config.yaml
n_layer: 14
d_model: 160
n_kv_head: 1
vocab_size: 2048
activation: "swiglu"
norm_place: "pre"
rope_base: 10000.0
attn_scale: 0.349
parallel_block: false
beta2: 0.99
decay_fraction: 0.558
seq_len: 768
z_loss: 0.0001
train_tokens: 194500000
dataset: "wikipedia_en"
Each number is 500 + 25 x the weight over its row's rms, rounded and kept within 0 to 999. Layers, rows and columns count from 0. Numbers have three digits each. The size before them is the row's rms in percent of the matrix's.

# layer 8 MLP gate, 320x160, rms 0.14, rows 40-319, columns 96-127
110:492557487448502474491539495486514550522539494491500529467484517507485490532430489510513521477520
100:483472521482475484512535519480556493511528478461512479478504486548474500480533510501516545529506
093:468504493507486520498497445530539572499489491531490493471510558529522490512483513473498505447461
093:482525495500500489506534468474469519479539479473502489465514549495509529507461523525458488479521
096:507498495485472506487486510500511516508509454524471508533536466510505543487480463474465496523448
114:479487505514507540500536519508504538465511490535526493497503520487535502514495527486531473518488
101:445494499546478496470483520511521508459554520497510499530520497503525575485501554498525526532500
101:517534493527491514479512539540490508506509471533521500490530508507504513534493559477508477498490
104:495495499485515510466508554504455491500503515504515531479501539493511527500492512519472483523516
092:504478529516464494488495566575485529555491493457504512476473495513514582508475486507494537515471
091:480502486516515506502472519507471499529488494455488498473536523497452504493515501530512500507505
101:521472534481497531479547503498513505549465492497514490514477457482492515513494489479542486496497
100:479509528519538519464492498486501511505480469502494441483546510490480526502531488469524472506512
098:478511534506484524531524475512542499516504523548525500438510506478481504488516542492489459458508
096:489543492476457486506506532521519473453482541463514470496470483510498492522454468458485529452489
103:530526501533486485487505496534512503446504501439499494489493517529464495527487525499484548506480
103:493520485504485456473514548514484460507533511493517514519473466517503516497497485514494476503517
103:519500507490531497506544489503486491489519520496466520485528515520486498470494489482548469531414
111:453498473522535547478495473511522529482465478557473431459518557525482480503489509501511540506520
109:478477508494482512472544520523512533519497472527524468466540492490480476476505520482490504504488
121:451469523526492517494502534546506540515533491489496508466495535474508510561519505496528534553507
101:489466542501497518479513465523518508454518510507472469488537469509524513512469516513533463440520
101:516522521521537509466502500507524506464553468497490518484489486516488521460508515490567504524493
092:521481495488467487526506532520444496481480504502513527486533507564489525567480486487461557504484
097:466462512493483459490518503549476499473482530494517480485459463508502515503474482507547485496449
105:528514516528551490481484501523525482551538497533528479492486489524498546480505581474523513520540
102:485479529550503523474511494527536535489494515483487500517537496498459500531508520493529484479525
102:499488491489489523456475537479497520464484523520488484495533470522530520512461487514507499468487
105:488506492501532518503529518486543498514497483511497433468474484511526479569495525474557546471505
094:502476506533482511523543526533487474485500520517510506488492439508518503511468530479486499484542
107:422480496499510536500531511505502485501476463465498531446527528581496552539513497509516556500485
106:473489471488529533487484513499521547488510520481466493435479471522525480483480492499500477535474
099:524477474504474497482516541513510467484523514503524500509506498523527525530450512520497509520460
096:479505501534523510504533474509509543489466505486488519476482535490489517484476473526482556497485
104:544506537516484589481504505560542531526498478499498459470510523529476503536517541490500499515531
109:457478484499507545524509468502544492514522506512490462523512481481489485513496525514533498494540
099:528497516494467473501556518481519553533535507483432470479494506507522492522485474480499507485489
091:504502525532516480479503492525519516499561427469463522434535495539504492533481482462490492487487
100:522481493520522494470514528513501516493499456522514492530515536519492527494466525511532523480461
093:529500494516479500491515503540526513505503467498509459483465529501499513478470551479515508520458
101:482475511504523514487532464502550525491462520491517469457531484495481486492517499487508493452477
097:468546498503481492492501531517500476494523501521494471497498487533499541480511505465526504507491
097:492465458494488577550464477502512533556514465488473475505494507521477477535475514473510509496522
090:467470530529509511459505570506491450524520519495523497503499517482540538487491472521528504503498
103:457503499466517518488470482494520519479467495501495471492529514463466498493453527491521538544480
098:483504512530466506463519513493524437498523509484507449507481506475506526473528489469527497509474
099:475521456491475492499553496504485533519500459476514510475505446524474476486455531489527474499472
109:507501513534496517464565496520542546492517512485489506505502457514515535502482554470457486510498
098:519536510473501483462526525529504471490538476479478445469497496496497519538514466433485500458480
098:439500534514525496521532529465518489499486504485527500537513500514512542483457506522519526504480
104:516519522480497571474479527506487498495479482523447495492549481482503490512489510495488500509496
089:489457526493496521484493518505507484482562526472580432451477486563502492519492526479525507519479
097:462483500498466496509509488488507549513558514472479480497490506541485509507472557473502491524546
089:519496499490485483489530489486493539520560512526485493529490500527527547509495478454470533509511
095:517496541509477575541531505485519522535520493491502485486502538525475502484504533468524498449480
097:455500501490514485520496520513522522486486515490565473503479454493540534470524509478484510497515
102:517515487550501506494532500536507521547552434521472480494501470545477520471512511465503473553508
097:512512520511513512456499491516478473494530508500493486476474479528551542477500502484517506514505
101:463479501541513494501537506489532492476517519491536482503496472516475542490466503492508487526473
098:547505510523542513479422521480480528492542440549499512480576496494530510445493475467482513451483
099:472525493500498491527528492492546511487490515494515496506533532499496558514453546461563540490486
095:515503488523510503485521529493493487539514508547557494521496471499499504526483469531487540491528
101:516467552487547516484466532516498534489493456554501510460513466472504526506529470508546485481483
110:457476492559493509476486487521526514509515543519544450446506481530481534472522500454529493503481
102:508555485515520492463467508554531514508540456506489510509572562527479533496478517448508540529549
100:504516503526494535448490514522510491579553483452476515497495505538506510500474530458530524483529
094:519493480509455482511513537501461463509525471478491497477509482528448486503478497514519460549508
080:478509494487510492521496524477497501521511481474471533492472483565491499504492483486473496486468
088:503501500517467474523474490524440528514519491470527505504514479515506495529471507493496515523530
096:471509526451464484481510480492522529514531500542473503551539518513531524513526515511540544508484
097:497475497485485542512475480511490527533493487490483488498485475521514522478472482529521477537497
099:496479523498466484516481523501529504466463526514465485505501481525537484474489487522505465508462
096:530473501515536527462538481545487511520506508536537535478541544502447486504529471496486515473528
091:563480488516513496551466469513497507510513539489532474539496507528506500505523458519488485516484
110:491529518528508519490505491512497493503462510516540505542469512481522513495444518499531492523507
093:521486511485509516526454517516492520512522463544521534491494491477529532522470470469520521529530
101:481501501557497501508518478458496481512506539468503463495506525510493512469520490489508523483522
099:488508528462494529493528524518474500488479504475520517450471467497536523529478492528447529507496
092:477535472517527488479511479501507473487503505496505453469551519496515580493519484500488544520495
080:510481507492486478551459485495483488493496503468434528491497495493527476496502464496485505467459
092:521532494527473472488523547522517518522511454474500508504502474513507518497500484479495510547530
089:509515507473492503518432501490472477505482501499457491488458455503540540481498452517483451506499
116:528486507524491539497461510490483488460479462501490477521531525501461489533522504485498520469509
097:518508538526495463474562505552550456522537482475496464452468471546509514479505476448508519493447
105:497519517550538549476477475501505562500474507513554491490560517494531457575501491485458491505501
101:478489505530503507488501500521482465493497498517517486509465493489477515550510482531517502520456
107:445469470507557514501487464539487500522497509526480495498520497510489461471478482448528472472501
103:502459497502517531459488574513502508505437469523556480506483540522494493534525488516483523512477
105:515464471476536512491515529497488478456477454478519499537522506496481525484491501487582488473510
093:528471488485499508522497494493507489509480483535511525501493498506483534486504500517509490545474
100:507525507494537522496483547481468510522508440478521456487538514512493487525535480509496543502528
102:487492492492511488491534551494505503475527469456492494469489480505499502493450520503504521498442
109:501480472512473528497502479515482515501522473510498506511463546526477510559535534481489492484479
096:516570546504525527511499473545520484435487489493501471489531523523515500537495491469455504465475
121:488550458501515493494525490516507505477463496463496519534523521530497467513486525534485493515495
090:502457543482523503516504482528487506499462499514498529467526522489522474539522493519463525482496
094:480491475479475478484490511533522496491524497467488498453493490521498555462476485492492533532478
092:482495529513492501510487488482454525515516478474504483520471509521497521573464525505471530515495
096:485488553483542503505510497491454527514502447446516476441473521496498500527463502495492507497497
098:475515476546467472486513506482513498483471513486496480478524518515473511456462487536514517509501
100:489507537535451490471529555477527448486515515529532484465499503489528542499476504517533459495469
110:496494488482523584517486482507468506526490532481487505515528501489470484519510481476494434512506
094:469498520523500500475479526565507528446517521544514476494489503496512516517493485513516490553495
107:486491540457484530487496483526492493507511485482458454509502547511521483513481440467482469465488
106:486482534505529498502484506542509504508495471491486451492514517514475536530517486493536498514443
097:474509489467540528469524450499516522532467479518493511541482502490525511476522528501521440487475
095:499498544494520514489510498539509514514522467453473465479470526543498506492501501479520463494479
106:526531486534510478444485517567486450518479505526507503506505482531501490511468541476517470511496
103:476500485484499512487549507507510479466494469474515464481524463468501525460498545469508506507530
102:513471482505466524448463498552532486500477486509470535496494543486528521496436491468490483521482
099:532497527507470541482522494511513471525496497510538467533513492480509515498458522486465508482479
097:526516511499513510489511495517488478505481472499512480476518526521532511477447488520513531487490
108:513471525530518506519533457494543540503547490525506454484501478504480505488481514504529479488462
101:469459517500484498543477467487541510535509497491533484530511545496462515444522536510521538501497
098:486515549489538509482517476526499505483507441488507483478538529512490485505477507448487484453503
092:472450502506475529475526514495491530512512514494516528485551490508512481480519511455492506495452
100:498498534488474543498505491504576515529522487526468494491521503530490536537482459446498496463490
104:482508510531496517464470518513487545476529522489507501497491503503505528550498447500505510480516
105:477506479527496510488502491498521442506519482518525492514526464503493522499518510518503526512460
107:518479529517508537492495535514508481508499489513504478518491491452517527500500495497476494506502
110:488462554490555558454492502537483476502479502477458486511487532547534591528520560499467530506515
102:532482490481497515490463503504498580469576512481488482524527502505537511503521533491527457505485
103:486502494538531509474506527520512517518528551518495492493489480491491552511535530483514511495501
098:488503525449492492516516462533459506485504492504441491452490517490501465542527519491497505525507
104:496557521512479525486532490518497523477474509468507477503449525547535506483518485482498525509545
103:513470528501472568512502512466514515494485476483488506512524534548474529492483532430533506507533
097:536486484515513581430514526506464515530503512484468512496533512532496524491481505467482497510493
106:490487514504526521501481472526506493471520514514473471508519504514545519534493527462548544459488
090:486481515471496496532476495463496521515495520484478486529494471486512462486441519483471450483519
110:460492473490474534449514508481501502521464521490512519534509494502532489457516518527485521532520
101:511460503475488518518497513545521521526467516476528528541497535500487513515492482526474492542482
102:507488529465505501482544537515553514468490456526498515529521528493529505478517479524536491534468
098:527490496467550495495458507523474543520507494555499492510513478490491493512494526477501486496480
098:530493472501549499464553513521523500489541510509515488490483531480513521475498558495498489440498
106:499477522530515527489475536512492484481525465520506453455479470523512500503500496509482466526480
097:524496517551527521481518495500526485519516479497522505466539533515490526491511495495510529445465
095:478468499487526502509506470497484546477516483480520472499469507490490525510495546556552453484497
094:489482513542512478478503513470510480522481504487514471504490542518497506492453513497520477499477
098:494508521532472496526521487527495484524531515437479488492484487535508544483491481455526501483460
090:504563487510499502528451517487508467483466503471500467485532511491527516501497458524530497539461
096:491527461548505507471463490551471497481511453527503488507513533495484532470509546495499508533517
104:521478527472482527471517490493482490481467499543537443507542526498496524477492502532486481488482
106:528491514471469496496525490535527499445530521471488445497495469556492508504473479503545487485441
107:522510538477500509497516527521515527478515521479524480480521491501532528568522532457489514460477
105:513522464491472501475520491493521481480538497501542487517504504583557520537506515517473478524477
098:519535500513474493449505534500482497507484509497548499476555505497484504522509535500529504496483
103:517520556484552504484500470510510520508466437477524509503533510507530499517485518484485504482475
103:504542525447522488502497503476520527471511505495506492505487503499494454494495509508504479504507
098:466568496527476542473510508478469526547482492501506497519511522475515460487514544522505469497519
086:538473540493536485509523471468545483507497536483528487459541529491513450521555525489511493465485
102:501467516477530520460523484530496502462539479494477515466453497490529527491519471471471495499451
104:471491472515549516544473489536511519503496459473461468476487518508472476506495491473494524529495
095:523527485462546500501540537488480506507490463512486514441519496496518544512499518495506495490519
102:492494530521497515455470517538543500497505492490528477516500549499492526457515503521496493475510
095:517487504476505500546552499516544498511500503502503501509535475491466492505535474467498501497481
102:488512476560502519474490495496527532495514486541497490526508509512488523505468517486520460478551
100:495498502493492518493489510497517506474493487523504488520527543556456464529493482471488529481475
107:520492509516474545510537545531483494549518511498525512512537512540471503475457526503498501480473
089:479520510517478488513454485511485474514489491479500512490466516519538568500441501483506486507502
082:508494522498498510522518502503480459493495497509514505503510433474491511515488500519516529487484
106:520507504466520482532466507525488546496442478509506459500548498550545495532497459537475504460452
113:458541539509518531469542532526510462480480484491534506504528481550500486507514515503505510509474
092:520508486525516533493501512515469526529513445513486507484520499521501506495511521499452509510494
096:456501514516478488488511541513484521553486509508532469493519513541489540551470520452497494539468
107:469491493505514494435503547506511507526491473443496495526510457486490518489521485526551482545454
105:485513494497495518473468545491488510488483490535542473475531532504496516497460478509492555500502
100:452484544461504492516478523509512561472472452526512476456527486526505523487499502490526505469455
105:531495541441521498511510512490512490515544459514516498474500494508519490555459517491530519491464
100:463464568502548565541507475507508522473455500525495455522511509465501503524507536510523525561502
104:544507500498465517472490475540498530494490487487477505457514494497479460538500524497463500505545
099:510492522518482505529501527484509485501482519506491503521485481534472520541521491477493485488447
102:481484536500501522492508498482483502496508503506521514484504517527449514511484500474472494453508
101:464492456537502500520539484514444533554489477515528508480495490475474505476512504485507529463508
095:473522490517489443472545473481536456491497500479547471483498490532500516511505525537474512527511
089:515495557482458538521507504520472501508498532473474541520495458505508525553491497506518505480513
096:488543458511499500514500487503507458529514527501510445530515485529467519475472499504532511502489
103:466511502547513483513481489503504518490509485535551456521471479457486479465513482501508494493457
095:467513503551516522484497520507487487507473442490506520456492506548459505469486493490515475540506
095:501527539495515508467457509507476501513522503495481472474460482534534498467524522531480475479501
102:501489507536511535507460514487510485562491544486501494512474496492504510474500528500488485496532
087:507500467486482466516497492546467494487517508511475508480494519551458514503454501488511502516499
106:547530486486514496506464481511503522528523469474486463478552534519516455500517489502453530457485
101:507490471503535557485487520522458469528545463529482506505470501537519530516503511477486514487466
081:484544495462490467482496471492516503496494533495518490533507532502519450514536483465477503457481
109:547493550482498528493495479534507468538496492513497537486479486459471520512499536504496519505485
091:530500484506501497511480496522526486551506531530468508483518547452477504487429474475557456507523
093:478486512495534503484500496500510473465512529496487492511478482506476466518471469489493471449503
103:514552486510540517492539558485490492529490487491499503502476470510513496486494522525528513500479
100:504452544490475497511494494495486530519549497442470467548507519518467506529471478488536468465457
094:495490548496495524524494494508514459452495485465497536481546513500520527506480480472527519491474
089:517554476548448497521531566493502459470484506461426496528483485499499530524446489517520508487508
101:467517502494483493515508477538517499528531475507501493506511496487463508498482488485528553516497
102:437484485539546512500536486484489488522496514491483455484482489509469502486533520511526523501493
106:469506503511528504470511518475578520537509503497485474505499523493516479497450538517512533512520
106:468519474533478487506524481487548508512484473521504454505509487500480553477458520479494505505499
101:466545477510430474500501498510504493503538536502462488487519569527491505514460500508495507526487
096:495510514461518502497484485510541486494531481503536527517494501496531487544500556500485529558518
098:464534492548507496485529524482476478539549443496488449512534479516504518509512494490497454530470
098:515462500516495542477497509557463481500509529498478509454565492491462549487424502553474531521485
100:495483545515489527505470469528517494498493496480493490524487518511493521568495486462522486525529
112:460521495518531545503496500505508545517484468555495511476538513489503475511491544499535528470455
095:510457516498499510497514531493511521533532489485516483474521518495452525503538519489494507466508
103:517531475485527558473500500502497516489504493485469456514518576500495473523490493465480537484499
100:488492527494456496460487509537507528516541488496511506540512480515542508497449539445495488507482
107:520507558523521483514481510545504480491514473492494492440517505562491516547480454443504518483493
102:467486505483540503537485490513512509508518486503546487519510547536522516484477537495509517519531
104:499508520442500504483512491460552496485478514480513493483523515525496494481526557506503513469536
098:512509513477489500467505461542511504488491495543480444501486515469511487486494488499542492509503
109:536510482466514494445523495520490514551466521490527505498471503474486498446510514481520474523447
098:459490504492482484528481485505484503510481526471521462496492474506522500488517473492513566484513
103:484477530512502548497537492508502496518499500494505513478559553535460559480538543526529479522551
104:476504513527500498495490452507481508520505471511516486500504507514509483484443504474536478538501
097:461511530512489522446504498505555505460491496506523509506467498528482519501511524507482487500491
105:497503526532475555463526511477522492487490491510524521465493470521495483506495525496465540505454
093:499541461479535533517459519500538495505498481540530491521511529514462537561454528514507545501492
097:465475485558523513501573498515507500502469467534529506520479467581499480503491522507501519501502
098:496481507509522513518533511521476480486567454501490457516504506482528480510500468465511517511484
102:453527521510544536488517509529519515485464457531484494462491500513479498519474501437488534449539
092:469464466495519552514515518513504498532479467533529482520515544513465489487485501489522511488521
100:511478485525481515462548498479512521556486464502492508515539530510498486455476488466531482525478
096:510508488471509520501469510509505518501471502487462495528520526484521534461513475470509495441528
098:508460504445516498529515572577481519507497486517462459471512548467499486503534500506469501500498
097:541470511479511519516516523533512583490499492531502497458528517533491503528504490494521514502494
095:530466496476502517487465506544478512492487494493503536502505510507552463468473517488511483532513
103:515518426496471528475505525486489526486496487535527504505485491519458465489494506483481476535487
099:526467509525488532457472507522507467511508490503524476512528496498460514511492537501478538539482
097:527482505462472520491533501452551459503498497496473509512493498534525532482497468457484520460499
104:476504533473517519513529516499507526485519470546501522505529519513556504490499550521540512502523
096:533496488482486517492515484498485535485453527552511483524488475474482477491497484545443502508520
101:518507492512505483444551585528474523533517469498484496508488463488499506501492482509487485512549
099:538460512516491535463455504503509502499506489523543486519479483472521506506507459484471475491488
103:475528490498498574504490479478529440457509506486506464493548584475489538482501519452531494469540
101:486483510521488506456544537491488507493489502525496524499472549480508481506524560471554529507479
105:501521505499466504498499521480479497483504503495499478525470473484477501484502533479496503538480
103:531493521531521508494507509484470476489507517445519481467488525525508553502451492502503480524504
100:474518513499537520438488515528496532564481518515529514524513529523476557542480515489510518552503
099:514509475502499507487490482513449500470486484503511542471532496502500519511505504480532484505503
102:505453522484475528477529471527557510547521549462526538489488502504488479502484515502527560524437
099:547499558462536516480474531523493481498552477534488501499519523543484474500478495484472515443505
097:527503487466513521515499468529487528473475513502493520513506478471477500507540500494513462462496
097:502537533506500505490486536504502516510515497462487466471498522488505476565501497474478495484458
105:507517497530471498473522526478479531531539524472513491460496489507516490486507510532513510517517
093:462509472536479535502517516487504506522538566497528512524528486483488511513528475506539511506501
100:501495507488523541474536495495511513499459441468495494481482528514512539514488504471509497464514
108:492506487483516517518518506483494539482464476502530472461518530492498521532480510442510510444506
105:478537494453525481456501487562496507508482473504516474508502468509516488501496505465506523472410
098:465509473498515457469520476522489478499508486486546486516483505486520492461439478506554445526497
101:474514516516481513458482496527499525508501488443516485460497474508511515498472503521470499512495
091:510469511517475512544479459501496512458515504487479536488482514540487491518488511477507500467454
098:496498519556545499442519532480462456469523519529472514458521514514483502493470510512480541491500
099:525470473528514538480517466490516519508531507547454485537539524483531501502505518515495480465480
095:508488481496479481514554483525517511475447471465547495498476521536427482539463498472531490498484
103:489523490486478538518459488525499538530511485515486480489515533516511511510442487459486514497485
096:494509512539533517515518488508475498532524452517483470504486528503469506472504507487511522504510
108:490507537520420490498503489544465547502463500545502478507485502496551523539471510449500528483524
096:499533535530512481500516516502490450509491512550522455544504477494469466535503506553484534540482
088:488522460525500474464504520513485500495537481465483524483473490563508486481484506470525467493491
093:460466480520507559480506483472503500527541503510511495519493520536477467483514521478526485541511
100:482471551496502523511487459504536513563485533528502481504470527465492503515449507439494490489448
098:489518508501477487484492483497564542462462469517519480502521477478457491519494512536494498510494
099:497496539504511489513497502510500515468533489512512469477512515549486486507496516454527505467459
103:531498514543536494477532508513505506498525456502539476485501511534513519519537467520491497517510
100:485478470519551508511518475514524513521473486518498488547524506440479520475450520507543514510511
084:498496529499496492505520501500564458483493499509492519487461521525454481516539510454510480476491
094:536513496476497489481502526530503458523522483520527469471483507546508524478484477508525512502499
108:503488503527506560476504504514489530525495491504469491480539527509475477513482520482453531512494
103:418478484519509507456489522509482486503464513495503491509448514479509489522461518539488506543497
118:463522507521522578469518487494512482514487469450489471507549482533517518494488477484474519457504
102:442518484513468508493512469496558473523555504519531482492514510523443528497540519478516534518491
102:522488492550487533511513476500515523521546509523476477536472494525476522539499516485534522459491
098:460480463494461510530524494483525467491530492495504472512542474483482492485497566505527492484469
093:503466540453495528516499498488474514490460495502511498508516497496487501522480538493502545540515
106:537483501494480576458499499477520535516489494540504455504485530534515503518418547514475522494529
092:483543482551548501521531458472508544482490490447483491499517494508490489449510548478518491468471
078:511499519497494456461545494540476518499530511513520462477544535510460497528499516454520526482516
099:498470500449478543502548521524489494497509482469452512534503473523458509531498484489530534476501
106:496508498547523510511506516471509460553492486543567490488475527506501504458505483513489494480528
101:512479552512468524527482551497495517512537509498473507508550508516498493511513517464483513494545
098:494560497497499511465477508509489540504510472536494489487494467508464484458539475465527532471532
105:540524514504479503459468531492469508488490485514499465473483455525499516487521548462519464469515